config.yaml
num_hidden_layers: 9
intermediate_size: 512
positions: "learned"
attn_scale: 0.125
init: "normal"
init_std_down: 0.006
weight_decay: 0.076
max_seq_len: 512
max_steps: 6392
Each number is 128 + 32 x the weight over its row's rms, rounded and kept within 0 to 255. Layers, rows and columns count from 0. Numbers have three digits each. The size before them is the row's rms in percent of the matrix's.

# down: layer 4 MLP down (transposed), 512x128, rms 0.086, rows 138-190, columns 0-127
# up: layer 4 MLP up, 512x128, rms 0.114, rows 139-190, columns 0-127
down138 096:141164138140168102128107151148108110110148105171143055194112116083141099146075191170087155109113133125196139137091131111143154134106101121123143116146106064049097092128125136188172113123143091124127125198154144112131072133143106166198115219137119061152107145081149158215139110119129104140122163166159147098130096109137107065134103118113151109136085074143154103124168134128155108128173
up139 111:171133131171110099123104118176191149127080158128120150097183115109126105173093205121082108118159096151182116124078174088114096130195117082137156137123137156132128158149158137133127090107147125128153142093160135094088166126139141152145126093087057127148090140116115137123128104124125155104129187158094089167179159092064194154090147064096087118082174119168072137139089122134090131060182
down139 107:155076158123142154152138148157175166174097151149090154119111121133065158125040161160149109146135092187140139131144103138096142083194169154154119084112088123157124167114196153158120122181144166086143144091132101131161121148139143155118085085121068121111081141129061134143171106117130147149113116065101098120085135136033142180083115118080157151138176099142139105127141125084150056112102
up140 083:169157161087175120130159145079135126085123138152104140117164174128111153095130165157129160100115118142061125122109202088109099174128114155136122143134108105129133090126173145126084170138132074107076152204098109128055178119085160116139081146102096068158113193136152127176105186121180143076102136116140108185141133150122138090091121160115151141079098088169081100125097120137111054066153
down140 092:111111043142101140155124099086132114154093097115193121102171115116100124097156145117135135199150110132195147103112111140178163105114139073099154143143198164183125169074120064170169075129102201127127090137163080124194117096134104121117136090114155134154108087142136128097154119214111117105136170163136091086114091145120110129065109124117104111143180139126107118108087175128155147191126
up141 096:145155137197150128080127117140122116137123082142169171148061130142039142142113093110123119155133083106096080137128121115125168169134129141145128140160165071113120122144178078144136131115169119122169104113092106127092124132140053066073156143061168153134070149113142183058154087070117136115121174092104136156116119154113144177050150104172164141130218123156144129161111119123126127171149
down141 093:115180160184115114131119156117102150094163060106128116054159107129135140174125131127161101156187166106088114111172108116141155216079173080144145106148107091101158150092115102135160125150155062113101101132091182111124129132146101162100129171191141100194105095147091133118121153100128211121092129066125117142116106167132145115152105110098164114100139154166179095113163126047179093127123
up142 092:156105095135093121157081157163126063153145170154114128119160176112083117124148173124130170122129143120176163066114103153135079133136181122100162169068073124136144165140120150160064108081137184120122165121161113102150119078116073134143151134106140097154113209098150109127116153055088122069127061141143080108117115107125080159039185084153129084150094122110155144126152107142165119101139
down142 105:129158120114153131091144112135222142127137104121120178199098114145198087142192164116132135127136079078095131149124125116143141147160128089163147125086124105192149106122118122064147128170108094144097117103051192147081136138146200166106149153190125133098153162137087078080195106143145106100145091084120113134109161105133084134103081090106109139131111109158106140108148143096095130164048
up143 108:114146155131138133104130131146127134181165113126158127089131108127124089092185136130189186141181114132171083053143120109097139193097160132159133142136198162114141113163186054088084138076122205113076077129118132139088108130049081126116125153122096099141150159151144168138119091115142091091094107138107092142126168166162161072108193109121158138118108074127179091118102129171140116153156
down143 106:128145122175131125159137083122123144189226133142156139133115089086105127120151119089139156126159112149184108117115120114110151178085129116140102077103174184074085157136194052092146130096150180134137108091100160095150087109087116125141151123160106129089225120154113138183133084149151132076096144075137105092155172163102151071121163112127117124117144077116169114093124138170122101183089
up144 099:114115167154117127100136122176080130161116093150128142122115128144107119080132165156149138060103112155106079075151165117112182022100068129191075145156122095172150122140138081135096106092170161131118138119076133152067145131122146143126107146180135157130082181113137052131157125154122123109143102070185119103141087168136097119056157102183156105156173176156140127126159122111168181127147
down144 091:130179120099184155166117132147133079088161160074201144120125081095125124147154133065107092175156125157131100107111095161088100145149172072153204123115117122068095152150125140085171132154151095148163108133133141134141139104118122194168128174118134137080149083103113185085068098157129084110092176113166166164135103135149127110133133102112097146107131022182117168145077148122117132114096
up145 134:137131114074081112185115147048170113120112120120182140129193131120160095159191139107163162139193109130123115106192084069087101098148136082083141069145116150164142132055144144146167127114205102113113101114178147162139141093111061123160147106133165133147153126138141083108110171114137118148130197133113089081093130094110150127078160129115204128116094145101131097134134106085167137098101
down145 133:154161131120150142217165119091152146145119102105139130118142131149172100100133109150079141125190133116130135061175116126109161148123120156138137043153132140099108055122027153170127109128148099100131132071106173150107160139106144135186128117104133151164132123115096089091110159099129155190184139103077152090052116169122204110157156157094167123121094160121131134114138138152074152075167
up146 108:154081121157071135136150108123092114189069084089160149141180113175097111119114087060177172106094112133116120060132183058111138143105103115162062099131175083111170071176137150178114116098118174098107105142140097134139148091131137102169143138095147117146083180091139162124125079145109143123104202151175091108133089092142126125153112132136076150130171150113136143156074140172116133144188
down146 100:086159108192066146147104119113122148157102092110171172110150142140090089065095150119119101103147122108116119136143149155123119137112089237133172136084150081128118126103091149083134089132164135137160174112091103095088107137130138177126176133085108123065121108167072168137110087125121060185088180137120132148112126115158097119196141199151143195177152153115148117155100130116135091144182
up147 092:081174137151156135122104116124107114102133111156107138087177151059119179145094195168063123129166103148149103116149123147085123087108085101152086123171138107164130125150075125138104136082133154154108106125110165146115164156115164095125164182157146114142115076134127069123139122097111098089199135134136142087125135105134153100111222139173213151051164115151142082109092130048168102143145
down147 090:159093121101142155171132083093120122150080121133158148125145119153128068096132077106115161170147127040141181123134156117158167145193139129144146090137118176140136107094115097167163106131129129143087139127085110139099132139131099149053054113160120107045092136155119072156136088152158156210104120142167115158174130125160111121127077129108165116164007112141127170142122150167097126112142
up148 082:139173138106139139148157132122165159122109121122128157135123172133145147090146179162158106113108000164087132125093154100089122159140131165149103170119125107135121145116105137105065128093143088116098186165145161170083100159077093095101125072107095153144138188102121093132084162103153158155101123112113121181126116133168131141160085156100120191142126191180092079099088142078131083049132
down148 096:122085120166119127126184123117125140076138117163191147182091092189120116087117077075120140166173160089164081119133089070128145170156172148133168124143086130120135122148121153119112111119087157109147112202118089040159154138119130143207127122109149089172109103133099152159138050136105151120117190120130065114113183085141155126119086177127068081134136102131164101098141159119096158115109
up149 107:123125113177119155185074127089102172107101129121146164117150132112108130157175135082118115180137080159084125120128148127119111110117095154131127076116185111155142102098103100163147166093152141113123107192156125114115131137099140103072127138104109168147165143106150184126078132132193175144126180064178096103115046103151095086140088115142204102086150089120122113232079110125104065117118
down149 107:134148108142141182152094085116140146098186100160141177176105137134132089180141103125116137140129163144066137110115103175103113153079125133114178098125159104117143114182112116129172149127152112134123119200109085136163149090118158119117065101151091120119120116093077160192122135049157169058193090167162107115120132151102092097130143146132161119155084150133138080171089144121205060094062
up150 104:111044091135175123094171117130090086106147143126097134104162131091180079112140215081219106130106130129098108094163171133145127048136098134133091073155140144158138130093118104132127124115072147119141125120146118168083139195142133137104120123141161109143135151119196166137062149142159150108185122093091132113126085094148110178134135091152160087136146144207141081170110110084172124142136
down150 090:180101115106219127132131107111129118128119111062117155095105146140146167162110079126090095170118167107115153137139088155141103076157102146151142137163082076139161090176104092122170136086195163102085112127146169158062140093147133181138156140099140125145135156086107091138173143172107112131125121171110146156094134110114117111157019182111115143175032133183149113154127149127129144088119
up151 093:103104135158137122204105105077168135199108088198148127081163109072182128119155086132183091113071102091132140174131127086112113083103155142106185132164145146100144117094106132129130142098143141140113097124127090158159124101104173117142139120091097086165114134117131109108158163166170089169082098092148040151135078147074105096153130151156130159115181171114076114085149147151119143140048
down151 079:113113131156139173125140137062129155185071175098121129190116107173180192147121130151084166039157173106100086152137140178143125120195064085170124127149127161153117141126081146064149154174140168141100131150113100048068115116146093150121052154104098162119156151111107145110101131150119119099118093113136176122148123087166120151120073119167146139151118087114100152157107126098128080160125
up152 115:115083195141142154079169143104083063130107138153151168114140173120099155119133137117184127103118097107082125125187119089074087166151084150090080108121162061133194179178166127185087135127123126141082131128063153152141122124093126133067161153082093105142144109104134117145174120123121112095140117123121160122148040067135137126117128165143074128131134160120166128192112098075177109146166
down152 115:093159133146102134122172060141053089115175131193141139210124134171164094158096071163142135140112141208127143094126093108124117156101160078143158134109103125144169124144127085063096141172163102132158090112133175133173110169115102121138160136087116119134113070152161125199097103063083104088174113076109120103169099145105159123186175099145122145108151153139120105124124099095123162177146
up153 117:165175135115050101045107092143132112176132103126097154152104106108128124152175149098139141150063088089165122111138113126131138104156096076101126089096139132109077136080126157198165073170097096109137133092188128184151166085153111093112145128147166114150092126143143135138092117129155136102165195184124093094113131146138196144127156173095175085091122112145121085072103135135070151186150
down153 110:146131186123121126065143155139098124158135100133176147163156074139050111163108079131127089078130134140123113109159151091107095183161180082135133078114073153132138127127074123140151175147091136125137097097183115151123125104139097077140169140188187188168125094137160110101061083118094127151186112093146131109142114199084182136126138110099093091166137122192126085125155159112162104145083
up154 100:165145132113145091096115099103118136084146145112139146161189153186110081166183106142147100110096034098115111128082171086108145163168141138141121133075161132152100094135118179117101149080093111077081115143132121154071120139086092087095159110095144068156125237154162170093131102142115157156148088175087123172120131153130127059103114139146129178126163109131081107147087137131111095135170
down154 095:120120080182152096159188128150136111138117091182116124127105133034123191131066142160159105152160130135081118158101136126101114187146072090159137100167155139128074100128148124170147049139165171138118145156111169128116066166095103144183177102124089115142101081155103162113127157102126068108106154126110148150126161137118057147142168099161188140133148141154148141074146175137122115057112
up155 087:140077112115115131112118037141107099132108142117156127132149091107108124141176125145120074166146087148144101134165217128160068089126121083075102149161099132184135119134142096113106121100166169137026129148116140187042175160140081074094163080121132128161135138139093131118169170094108120111187118101134160105135133108107182155150121157109070118140167100170146115118168126103129102178092
down155 084:125120039133083130168189122121070106143128098103126034143129136087090111110122148143076100088155148114111145149172158159134122126129148132138095157091173147170119140142103134116091104122167112137112096202186148142149159107128141147140084153109084162069152112096089144100151074162050166125152110113134122161131083137174143182205127145125179107079168118127161131115062138161131150087154
up156 118:132145119114148113140186130132099145088129154144181163155205160136095116115138149075101072096199124107108125051154134082122162110112119138058101096178140109142103100084175128204078148120094146088101121160127136158130123101098093171085148080201051142145125134062158165127114171131143142116125117089138109116182081127161128167118137122124109101137161154137076112164078110090087096127116
down156 122:131151131137126164116125143166166089185169168071145180094140131119100149046151073099114139113114160129084173126136129140118196173072185144144143087104088141148112158092135105178031108145082137105159055086089132141172109146116153135123157139158075108126158110081129153162104114159107155135103149128122088176159138126190136093116179116144154112121158180097113161057134124131138083140146
up157 088:094084159128120112176174166112174127174127117145102158129157209103116094091137156104077164202113110172126143151065095139170132129115123174134156174155108046179119176148135118134099121168140155161137106047140140101143155094069071158111100125124097072121141135151098188099111116103104105119099174134118162136132133129044126164092071094147152108114114140141074124136110115139111151124184
down157 082:088134142203113142079151128098165103132175180094129169100101131107171132136124146085194134120143138110153152118082134069123131072163108121111101124160139160177090087088171107131173119078115070170161138087147131153136170139211149139091143144114125107152081179126171075133156169092082141127103116087105117184146129094108111196153086087131106077112148145105139101094115102145188069129144
up158 116:137151180142089141174188064160170130120101122117157158150113171104178075155127146150152140108095094120120128053107127105159182108117123121132153071108128104117092136131159150135124110164085116116083165066200102213176107117111118076178167093075076096140092141111146098088136208145115092128128106118124140169141092137061085097142126129118127082142109140091170077176121142113127104128133
down158 114:110154099173165153181106161177122115170165126160169113175098109137089113184049146098134107157164200099151111112064126159151093181125134108149181122101168143142129091146121183138126094026124117122129132130117083095122112093142091156146119128191155112151133079072136157101156148187127142134132132076105140160160139087137147117127118105158125101117132127163044126113061110157118070099132
up159 102:159120118135118122121173192152153119166154106139132135107201132084100137143131147114107182132184146117176097096178148065146105123114117134141095094129129107181091187130093093090116058081155104113165099164077061125140167077084149137133102126118127140143169192161101109138131137131102155086165130133097050128093094060132152137103083094148100105096176158150120117147153091147108161072190
down159 102:107175107128125135094145171157162148088191094107120072171153138110192201148130157124171074163136117143112153104127103131133074099122127149187108082134131150201146105200152166121100124119176087116131117066117112095133079127116165084184108110126133099134184110131149076115116148130077112103101094166144126170147132163090172108209121099182107109120113130142138103134092135116040119108154
up160 102:126132095195102144133121165137099141113065176147145135049126127116121222108189135113118128130126149199131111075138156118117154033117077117111114108113140116130073098131120103171141115099120101119107110175091161178086158167104092179113083133158106146140186141108201073168119170103130101121162143139102105060129138083178115114151082113123177092094142103161115112137154116104157139122134
down160 091:079151086109115138141122112121171114114185085116101127129176122188097141147090031128176083114110191148158133143102088151137106101138146177093109121102175136165099140154081140171185145141172113136162151166147119135112126121088138161165092154066143043112122110176097124127096062176151120096087122125076124216113114136132157137090097079129126186149116139110179106171129157109132117123124
up161 100:150147141099097148153151063151089171161052071138143139072106130092144129139066173120079114097066043147173115131092167171142088129098098163168143108105121100081150125154110082126103128109120109124072129145176168178175128144094145133130150122106130189150123134080160069151090091075105148087128126078137124155144120163150184084162152117141121135120092170171114075116131121138140121082166
down161 100:146051215110128137110115144128156156118132187149129185131121147178199101105111150075119102153114099187082078139080115186129066123133150174183117114094104153095145100119124123165140167118134144151201179156147153114141117133112117121153136123172106136099117160131097158154117099120172167052128134155074070076131179065115092095135075152105111113098110135160129099145106089124096160131108
up162 086:149179152151085125125056144101137147124146140122125161182162159139155082145157079111118161146114096132088091117132116122132116159103119154168106132112180128152150132145186074134153090070203118122147154134190144136121094059120167091121156145073116108123071166130115155091077077094098137164163192115129124179083067140093114171057165121129187135147118176139105076144112146095135082147145
down162 089:127155123125217124094141120180081111127070131103112135152137137125065193075149142134166092159122189128118164157062100188105142139074107109116133104155139192145094108088158173160103096106175110118123157107097137091168166113122116120173133133072150131127104143088080122059131113096094140136133106157103141110127120078128118099174109141094110136140107175099166124153162168204186167078164
up163 106:113112094150046129115127100190069122204137125141112143142113108087139135206179110159101102127134129087159078121101171107096145092099094125142098080161143159161109199091103101145188077141123134132141095103155094198126124092075141091156126139066174106147127120121189103105128076117105163078159184138167094138099134124121163086134147137131163158092127054133130108112141130159083114149123
down163 100:181090133119179133077110117088123151124113166094113098114184077103247131116107154125150118121138116076127151138081074108131095145180120152144129115204121117092126177101091094088145146118115154136189114107119168154083122116139112117180127169178117116158152164112166111091080137193113153115085180120084114129063175116138138141102162120128167178156102158095126164128196134111094094132128
up164 097:133108130175100139158078143082172124150152161141084142081096136171156102121143160196129160178083114114160143151097137111105167104166088084108130212153146104183141189131133086151087138150074097153134141058091120140146166121080141080123134166136099131140071128132123104083099103097165074121154104085120122171072159097163088129102142101176085157075053115144138087118099133139134131167120
down164 092:196133145084098155103084099175084132192105149145135184109096103150127138150085104126115116183111136131129148156130108080135133217145168147137129126069073187136123137123084123133092095126144152110196145101169152057107173126144097133141099215157116097102150112134124113125117125151148152136085154105081102134173119107111137109063134167124050089157083122092135155108124093127076135119196
up165 082:124071062086190108125178124081125092119128134169133110082154175123080062062155109083114183147117087112126128123119166143141110124137133132120094155138109116146143140153127131078111147174066116116059167150068082181102139138121078074155151139149138100165115180183148167076132134139160148168148137146118107159072110083119145142100127109183123122149124166150115057171168121092135155150181
down165 108:118191126110156154104102128153141133148222152062125156121086094098137136149138125139178100076139157155143121141165123187146132120117133112127179128109095158098154108116100148128138079112119179085125107117151123117185131122112186169081090125190124163062166149119060069101127131160096142115080106144122164070159158120082102150150180151094168104133137041159133157070098149120119117128071
up166 085:101078109096140113150067082128102120183071187160076155092120098157121186106128120131128167165106147144180174087111099190144116063107099107095122055172084105114125129070111155151141155152100137134123071168174097129151144118083137156145117090091146142144128051188130148126141133105118045118138134170157101136125152114120157137057170140150164123106138116094109091142128140181129144182120
down166 099:166158150113096150110148176112143085120123138114156001119128165128159142108173142097099218153156171158110101109087140114106159168165159177168147177118180125177173126115061119137154136180107116138137131089056104097150089153136096067108080111148148083106122145123088102059086095106112148192107109100156159135140127128153077139094122124134128123171140146159093149135116137128130127110165
up167 055:154124108078114159102137155165087079120087094141153195119109074070150118074159122166107181163105123128089137133080172168168129084143126102118101103133114149163167101121139146092087103106105147078127129152098102126145136150087073143112125098157147145171125097161117060051154083163100105149170164155171150167148113045092119169103095141122129133084116125177106070144110186081111154089111
down167 082:093116167087163150166097144073124125117137141147116070104159134131157152171161142160175144159087103094065120136099172083115059169189138096083157134153097110114162115184117114143122126162149146130093116058155085142124121153135131089143180091147117152040115135178155170173123212134146149129087111114097119130087135148167106158097135176142137112133137152104105152126059039113156117139113
up168 106:173080136094132111162155151133089136108132093121132124075150071097062104149153124137140137101100114103159126130163119059154133178111157148114122136111079143132125179163138142129108128166158096124071049172157102170160121042105100164164117130200132124165163112099161116130148106165157127155109066205202062069134140096160172150108130112100109136115121110101154120091147126072141119115172
down168 102:108203134093102151136123172132118087173129105101127063156088107095125109124213162133141106155140134151071137133171133109116136181079153108143118100154138149116113133125147040150135125123155112118141132147135149126188119163138176067140110138139088117167116077172124123154135123103043093135087161075152122154126110127159171164187106077182129147118088171169132111092147092111150065068190
up169 104:166134121118140082076111146133109129108130156158181155135129095078056087124159117114122147108120059151120088106165128140137107122094110062113097080192147113186146150125185115124148128115078160129134076143122140190123145150112142167112069133133094137151159143144094122074151113135093109168131139216154101101137135105091194101093132112119088071073142071157148086182165114153085163128189
down169 104:113124149136116154135100121102132128167159125186113143185132103106127161130146146126157072095124134154078143121127142089128145074135153070114177174114066178162198098130148102143166107189088133122119097125175105139066138149070083139127085079135088142094131085104149140123114203121135087169085123164139110167167130139103083101151095173097116128118112066167090145168196156208127150110090
up170 107:161135147099154131151126121141156120121132121114123129116164083064126097173175156166162138130165073140108096135164173098147117142114094144141097189051115116145069160133161143098140093067128140140086116141084143170105113108112092160080132177137133046155138209142176137200158096115097144115111137153168157114112140090116134114154080171130117127094119007126131133094080130153095094116155
down170 096:131096123149108112119088075154148149151090181112127170070164171090080121055147160191137130183043100118105165135179148127139147103190153146097091103174150147153167147162121069122111098136120142128129104156127089121205081086098157094133128065084123166156139108158140141159113152116140104139135087132169159161057163112124125110087118146161133112118167183111130114126100132101211104122126
up171 125:181155085143149088044112124107139133136157132155142133119177117146109114100137118141153098105130086178175095120122147107118146137131081062082129087096157098107105165112099128163127129118112128119113111111127151133081130186111143124096135085128183079165061169116197175110104096160091132109157167158119070162102158134074177086089152105164193089089193138172073099140196142089133135127131
down171 122:070183140142099131138144126139107133167154077130140163130156127106153116171144096088151127091152122155073126141202083182119105158167095164121131118110145175130155102194088136054087114162111135127092090101169120126150092105125086089156116116155027097139074075225127131119126171164075145153136135092124158126099127195120124136088151126157106136153123073083163127108148155166116109145124
up172 078:128175156093160115140133155143121136081115150075107150132227174153103022098128114129115123182090077119113141131104145150165132164137107072141121151204117179159157141143151142086141087131129125125093122110115126190096136105082129080097099127090067146138188190163136158104093093088156143160115129105061149164128116122084116178098102097147124164153162157093084094137130145132147129096162
down172 090:098118115174133114098121159124112125126144124189096172150064125068155161168126166182152120103120169127174154143112115174158123128149140177082142135125111118125172068159136155103084096219132145099134107149146053111133104170102042139154090105213132100150109109152113114111108190177087082103110106151110168107112117118121080154135122149123121101145062084094112126109144180102113078172124
up173 100:097069100145111167146150115177112131112083095111131150081167151158146109130069169053130159110147127151078089082181116100146101119171111143124144111107161135111137111180131123107113158083136155109108057186130078141100163041087090130103109141136114089142153167144152125064118149154108154069108127115118158056149115050147151111114155132189112146124124150137128143175104110162140099107210
down173 113:119114211149149120095064132110109094109155164195153172149097106110165094101099128100107112052121192101129118179195110161130079108205080061135117139146106122122150153084112129079155122106140184135133135062134080135100125119121098124134134177101186149143112165138087146161098125166112153138090144144104124166129111087118101132145115122112103154176124090095131182075175120185126151183132
up174 093:178093141152172142158117134164096128163120168136136125118171082171145079128102128158174099067035126197159136068159144109096123070077097145106121060139131151208176169142134171077099079157139139165104134114153098125200171093131140094103139131112123103136082143117174116102174137153136098133159110132165091098096090086105138065137155181135106132108150088110128100109127164127135102127138
down174 102:150182105129102126095149185101098113085143160098091147119087140102123136141107167142120093108145162079124121138148111179143124132177200145123185116113130042102085093112155091184059137122132102138179160132138069098110141175121135132148099113157176124088189121151087140075087054138126107121110122130104127128147213213122116151115127067148164103158136097136147142114143124131069102171149
up175 078:098170125161104110144155135135147161124144097063103145165108132176194104119116204145150126173138046101061161137083107095137149164134131123174081173118140165102109141157183153119112112122144138080090157132124147182066077088143122122116067118140123142152131154188158077143098140068114168178132098089084121119126140138127160128133124136102113181122145197084099103057091149110125145087152
down175 101:094120111140163141107124168089113133114118132148123089082120107125135120120082113123082146083152162078191077145151109167124193071173159070107147139162083066150127162140053172102183109173077126124155119111110081082136143183144098127215115117150138119120134135146100184141111118168101089075151130173121162161085141140137106140160165142169130072137069065173122106170135146140119151156115
up176 083:124142119123120132150084106191125109131125152129143129150142100143192137091140126139103172137108144118163112101153074125136098115174088189100152084056142128149095072130150103222110129154106123141108131243156112148164132141145117108072120131077085134143110086136122130120138151121119130106226088103173147077081126103123182165085147157124107116142140130125150108118119152075176093190067
down176 085:145099131165131150149071157140076108117144120150107156113096099164187214142126121142121145136128058133085129128105061104098115172160147122190153189070184172087120081122103166109082110171126087138079100095134141160123074103134142119062110130129160109210139173076174121113134143188123125099125091082102082118112141136177102148130127077092133176126174115094116119147120139132139154161109
up177 112:093136132123087155120134194076118076118093118094154150137204187091164142193127174127120112124156114093073097133177165123051137152131091112138097136150093137125167139128079089146116094126195121144157138171120124136098131085128117079086172138079155150137120147115175080053132125152118157102208118091149114110128133109132134122150181116145183089110124142136188114139160076097094074088097
down177 101:147125147065085108175131132077165193135102121079116084101147077164144126108107145156184090162098127090180125104146144144118096106062178129126120161124144114125125102132213172113094155100112134137196086136101068083095147125146191077163160099175129143157149133164189128099122105116147111086140095152114181105162117111144078162113146167127099147155146097177102166108114142134094149067084
up178 099:097145192119161153138122122133167125155139123173084142110087135118172063096114151170148093151075105171181156131040131144170162111122131121089185165174086081150109194078173151115125136190079109136137127105123126130177154118087135113130101183099101103140089114125125152123183149083104075147160073158057100163104150125140115093126182129135076137118101091158114096093098136168147120150102
down178 103:127139102132118116104122151121096110081095147115112167123183108157095158141179102132145136159153112094018126113174147083097110110146158156170035125103080198137150069139133141199153107091167173136148133071151119122012115143117096149121149138121102156103140156138112085136090107158140223119126141128142116094111094124162123128119142112133162176129143167104154126169136089141129120141170
up179 088:158138129129154151083111157107136120156095138172198137072144081115137148129128064108111162125124111104114147114145161141120106141070117170163149090191099101102102112151139128097138174151114115133068129167159135135146129137123183151126141125097146101136115117152177076181118170131159050129090096142246095132104087129200109128136158163113108163150060052139103120115057135131102108147083
down179 088:157129112110095131201112126167122132158101191122078200145092196097122145116219200134111117078088204117089139115121132144141169131143167141074091155059053119117160062134187117136101129102119087121086122109113139127132107153096126103089108131115117076173108100125151145088157156137159139109148064094125137148135136119079104099140108123147097092111138159128110119151185142155146153166171
up180 085:132162174163095154080163151172202119150134091107105138098098133106145153107135219104119132088104092094062156109142178121109163082155044130130123118121116097113093159139096152127072128110144084129122168138140133128118115125134153105103070116201156148157030179115174070112167160108117132138153155118106118083134134145183106128127162180163139065136145108144102097072079122125130128131157
down180 096:149096111132100163123100102178129102146081107117172109112157102175126141100129139143121120170099107105086143126061100149177133112136110112141159139139143151085138194164094058096147145125116105140089166177074091100162066123141124133123124120164125151109139074145108131151101101100117140126092209116187053129146170094157127140141052196094197163111079171137116163190125158161155128105079
up181 105:185149121142169126134098138137156133135114114190157146105165082142106107121190067101163174115089080142117185144146131117138108113134061131073118120131146100131158126137148093156143102105173134133075125142036149098106111148097150074069079104083110139147174122097108154103190161122079147190174161130154092125104090109101130177099082095095122152149207139110134114196152112130121124086164
down181 098:109072168126176141132188130086115164133181064138160151185108187115128134165181128089169112126155122093192120165114185135105099141105133139073140114083085123099116134071136093100188141152159140105122119108170113041141124153122105098056123159132162170152113151123093136150111144159163095129080142143131104104109143096104143071137074089094188130128149090081184126169160098097135113128160
up182 057:100124128115083232147122130099113058123150123132184110142116067124140127071145132172085152172119132104149064205102119162192133092140191154118136115128088113145174168150162117120150081138116127033141147105123129120124165162072108119155134076164129160113105163146123121121130137175096131127151104156164124130177114098127135162138135166094169115070103113108086126150105227123108114151127
down182 068:155135150143152030133133120125141204124115129117107202129153169141131108166133116093144119097111119150111161054145144090085141170136082119133134133133161123118052116116104125131124162130136110255113090113144124127141082107172122134107121183103125099234132122118109124135119137103167149132115132105109112124045129156128127121120118118146130126175135137137162111120135000121146140120111
up183 071:173156115186069098159161120123131088183070118149151131101124119088126176145164122101128162118078114168106136107104120143142115139140097105106113103144133160156119119091125075113110080138115142156142058162214053136185142076123102137152101149155172119172056109073145078118189103109132124139197167168141093061095100142104127110101148102148082105167161097166150125117136142094098169114125
down183 069:079089167132169121146168126198112171149071090149111039141126176100142169134098158048155116154142150112105177158146106147170120097151150139166115162140164108111178109144183075124132134147136151143137093108124118118103072068131083201114130129127157131019113108131160107097122162151098100154102133162132137150069117120116125129112083113099118151175124156150152173101095113172068116153123
up184 109:151115060128136126121119088136115137093163187135147147125168089081074125092152155124155152106159102141097156092175117085137090147101128129094075052123130161140093152151168145150120154131138099091090129169112172138069128155134102148110116098109160099146129141110156127106110141097156152127131214171199140049088103135165199130058131140092139131106222107122154117149081107083104123091159
down184 117:106129106116155115090059153159145122146118135131061131082142071146213074143115153124137182133115152078111147130111079137131160153128170159201124132128152102103117149070130166145164139169103116122146171143134066215079145110093153092164110075140159141134130161107164135132161081063099125080170138116110199102105104088115118137090117133165134144134163185156101101204121140113139108137100
up185 107:168130114181149137193080124152126165205152112203140136126163105084090096148101129164124126101114102133225134126098140147163124088050124127133140120115150134162081105123173114088135089126102114140145158101112171110099120144128129145136109090073113122140105163102177129117125124062137042085116174157092099081110155174095183107110165146124159082120180125137127086085122160170160106128178
down185 104:075116135141082133076094146173175143156141130102117179086105129183133142126181102098187103140142172142060118124208181127120179145180118137103094129143126080100123141146120089104152124117129116120140087102128101133165143091144135097125181098139122150146119109165174150162132179153042141192102043074146089147147121102115106158122184097156101091105122150137125150145183146067119101120078
up186 095:133087085121133107098145045116107134127133094156124130105156093115140198114148083149133117070184112173186120131154142117116151077139131111074158035147164150124124086162169168084094165162118163118094082164153078173148130080113158107132131117157148117152163118133164107102160141164139082125099168178177057081164125085116224096144132136113095130125145108105138106102165119116145126161111
down186 082:124176176132085107084147117126113110136141072149103201128149171135142043167109145085103110117109114170116157128118184113134190122102103116136084197102153094173081106124166119146146134130180133133151129091133150092085167095144155167057083148071111102140134144133121126152075112072089172189188117110140162190121085121181067173137118126155126101119126117161125128112133102176113102109167
up187 096:120141098134085121121121179131144118112103084113131144100107164097160093202127195105108139202139122133118129134058203080153132107125126104142141170169057175196103151173124067134140116112064088132117148111108102137093143211143074142137139163095119146130114126157170079090146131086177167167154104154092150105107154096087124085129083137141172096101114070134100099126127138144140154076141
down187 089:173162135128142101087097079075126130102090110139059192134066166164100139117138158149123113121121146105093111127146132161149165104094156147074123089099133138128137079160161133063167157136203154131125139082066088146175070105118233140105157127146105135098129112139137148158107141171114149178162102096148175152116104079152078172156164116158136151103124182116072146149143111082123124175110
up188 086:109168115144042138132099166134127172149120123102154154055148128121120053141141208108163149189151065099085111101102137080140140167198117104070129175145150182126136162154161112176081150130152090132075165131178151138131138128103129062139093159110097081146121175170140146183095165118133117125107114065123112172138121093121138133159111113107120082128104104156097098141072131178145104119152
down188 083:110103126132124118106168100147138081121160144201126023162102100097098170136126155129175155133154075170141160143137125125100164082124162083097108178121104088122129115146135138115091125117079161151174108136069148114181103123167058118115111121120091130101119149120129141090138062152212112143083110201210152164119095097170090153168131131162146191145130109098125125147127139128107123189148
up189 096:147177119180157122146105136145195150125169122216079132152124155124151095128118139148154151162117112145185108108074125129166144104131084114140201162093116147168081115065201064125130079158106108115160188145154148131093131117150173066141144103085121105131071149115184075092132121068119133122170140149128102155090123122086133130107158070109141083120092148157121059086141159152156117143147
down189 104:143081104075123095137107110140096129112077122042110147096162159171100173090157124161120129175129145130079124156192150129135079170114146101105125118111143101088189082155102142122136151128196118124122094110139134109190135112186187090100096116186081155164138106131139113184131147185103141118101133135104040110141119080135149151169108138129151140133157179161106165168112105091081099146203
up190 116:105195151093134148120110080061157076185118117096105150114138212091181094163132163121169144159119115121095169132063107113109097126103100074128121164137120131164150154078074096167143084143181115150167101146130160092144127154100083120112098152113068117145061147124111136073113158123105100170179126079100139156127103143144132158139105170153136088135096126129123108224142129167128099071163
down190 139:125114112177110112136208060166151097161117084146132118124144136111048161116175136111175103127174076136140158164138160099143150159084118116106104122106135183121111119133189105135089127096163171095136157151137154108085083075116117109118106125134138146120112128093163102054175115095135159141110148106125039117143131095143230139133129117146121126132211192077158127125171133129117069160137